Weights of a small GPT-style language model, trained from scratch on English Wikipedia.
Architecture: rotary positions, untied embeddings, normalized queries and keys, local attention windows, gated attention, capped logits.
Each number is 128 + 24 x the weight over its row's rms, rounded and kept within 0 to 255. Layers, rows and columns count from 0. Numbers have three digits each. The size before them is the row's rms in percent of the matrix's.

# layer 3 MLP down, 128x512, rms 0.122, rows 0-21, columns 384-511
098:116111161133138195138102126104117106163124145134139140159127144077135117158146089127125124049113147141133133111082116106089111117127121146125127151146123105140093108159122108146096106088088127125130112122177135118143157151159158114154151151145114102129109143175135134119137094121107137139128143109153193105108106126133126138132117149131129190143115102118123150129128101115087088080149
094:086127119137134114128163141142126116078198178192102140150150129134127106123084122084149146186141108151136099122124136086142109113137112144139141122119151158081111136124167130148116135131114151126181143141124128128137167116102157126091144146102158136144134114137120115129129165090118127138140167114096206141098098153123161152147107130082134160148142138167093102154136121128120121127151
102:129082149205159156138119155130140144144141112138084120115094144133121183157137116131140110143115112133108114104157101113120130103140152132110126098148141113101140121121124141099118108108160134146092146088134091142146099109125108116143116135171089129110129133147121168109105084156139099126111128113160151145113139167131134142117156113113130159094104132146073155152125152131101070105145
099:142133154056111084163135088109095123104113055139069120128111132158160106127144153123083170105132142165132133144070115122091129128131123126127109193142120088140117149124131138107114144149093089132101142088175156094128125075166072157115127145118161135132130104129164108139119175167076107147093118174120143112121127110107109103144164168116114125127116117086133117095163149149118134122140
090:087132116112175150110138162103104122074137109146128151101117143141153172150113115118119146120122106146161149114163159122156126111171139142178139092124124133096140138113076089147113081174123164157149141106121145143148107134169117132135166203139120161083153147154141143124067158137091114119132127120144148145138113080171153144121111127137121132115149076161166082102115135131129111112114
102:123149146131083105107150074112121109145104128137082111139102125118119090139151132126152096167099110093151117128120129141107122096120144129135124141162136132140155143139100128137113119150128071155101119177131185139108098129168115136132078137165087122084086126113144108120144093163107103123171159097136136153136121139139112163080176103137126112108117123105114124109126127115127091115082
098:115128097152133116145125117165160126110165117137093135148145133146097127115191094133143106160111135145117141130137126145119107127109106116144129113071122135159129145142123109134097155119090139125124141153113089112137111142180102101121151110100118147137111135121126094113133128140091111131108133090129117154161096114175157133147121109171175138125116126160100135105141174140144053115148
086:123110122134107150118130140138126141144163160120124097155140089126115134134165134144127146160170106125095117133089150121124111095119123111108179125169134106108167123133135104123119140087133155113148140128100120127121184165151106130172140121108126131116129149128103177150169131099136112122087157104116143118129116150180154142100150107094138142171103116133108140117137101144155141116149
101:178154115185109123112121118094125119101121168091109121152135097145124138130095153147108121128143116133157117124162112143095144134072130115115140121126111097153147147121097118123161153168116134119107121143110128146161132152125153100134118161116089142088124145163126089141145128118091096174131121109117101114115132113110120107115112176091170135128143135165129112110163114174137158141104
103:110118138170171110113153129116096143127113130155111123157110131185115126114111178115134138107131107139133152122100168092155104143139131142122074135112153109112154129165132107172153147119119147147109130125116128168121116200133069134115146126131116136119127142133154126124141150081117096108128132141155177145127119131146171119140107091149135132159123159150108087107128114119153095172115
102:107142119115127143163105124120181149129091119136130154095113103083093107071131139126131132095079118112123136169166093147107111133185168118142086111138124164149149148163139142105128135152143126142114139138134114091103119130173152193122130106131082090144118119154181133092117105174132145103197110115119140128123147103186176085144160123140151151126142115166109124106138176125091137171138
099:107163134119163160135123115128143113141179119149129121150156112151132164160140104115159162127121193101099125132164114122096177166095150013143101139162146142138147143092161119132133114088090124112123160131146136094163114114114151161141109126096095121095109121126136133129131114168132105137134139112127149151131139119141083130107157121121141064096117118126078171121108126134121144105120
100:171105130162120139160108092137117084115133125148125184146177125162124133118102105123167118122085164152128138167129140112119110143134118119124132154106114129152095137147175124070166109125121123177129141112121128121113095177113126163103146148110104114124117122131156121143120096119089140120124095154153070123082119129120126125118099100153132131150173120164202144160135093158107139129139
101:102126107103099137145151108115118159116181138095121156087135162117138162151168125117148130104098131133119108133124119119091150092097127152125121129085103159138140150171139114121169140103087139083123149118139120130107133095128167124147111134108145104122120099138140109102132135090092123143141139135096153100102145162141092120170080118124122166118107131127171130115136154128132124121132
101:158108105103097092140109151118118149137109112156134120150114131079161099149149114125128118136162145111136132131118132114145125146138135116149146148131106114183111113187127143187088138135144136140136130146102092111142074088139131127119123120099143166165101096139101061118125139125131104161151125116133168090106142165147080114140148120073124080150154188131117119128089148134098131106138
102:117142130114163135094152125156108135158163169133122115121119148170118125124151124153136094127115115169185124088134106114151108141109110128165106121169098154094130117131122091106081121123157150142136125139145143106166149111095132128158106076091134091119145071077114158128083160156163176108115140145147068124125138121139075140142159143104133128091182133147099130086121133117129112135133
096:104129138140135125124145147134116118135104126110111134169158136159174144040110173146122199143121116084098112124135099163135117100092102155117109136172110142147169120138126142056144124116110145147103129148125145130099139103133124150151107143223131135108151140131093134116096140153151101100140093109134172117142144154102137100148150131106145192086144108177136111122099107103113133108168
096:114142121091131085108159162134106137092063138150156121135106107096091116113138086116123138076135137096140087141072147152093109142121136111117121147141149122099122110107129112102126107133102135112126083098131140162100146089155092131093115177146158155179113151124137102127122093106117155135127129135100109123124137151098071185102121138121071118070111100089118135130102128120142140103156
098:131142114121089164142130160144099114138134131097155115134147130159169088129142119128105145142179168116100187135156119122160131146143119129122105110123113159147187078059073088116131149119136154122125114154154122113147083139068134119111130132113136119162115134141124133125137134132115160121102124144157137167144082134129110145162108132153124121074164108141098162150173168142160128098097
093:152160135137122137145159121139141122099108119131091136135123140117161112117094172117096171188105136126104130139167108116101077101129144087158130151133107138121168139107148137123123144127130098152132111168143147102124124152150155177077084125155106115112124161125171078121169145145101156117113122128135135112116107115136126158164185106129163125141138145140152129075130106158111116119139
096:148108148148159137115083159120168137150136121101142135120114142117142131121114134146120159112133126133107158110174140129125169160123115161110125151124138090161111120149118102116137160135134133112129151127128061127090141128132110088131130127126129107146153098106104166139084125101125123133086111105099136109127127092116123109128167135116154092157128149113144156141130122144097079121132
088:091119124101103125158104159131105137116124134151138164142122143123135192162138119112116144111118138128150119146158156107092141141123148126136160109120171147104111130104130157156128158148130142151132123127086145160130120150127148150096150158092124139113132144125082146104095130144120132096103149164137098115127130126123135093130114108140162103129138118135107141173144100175131170094109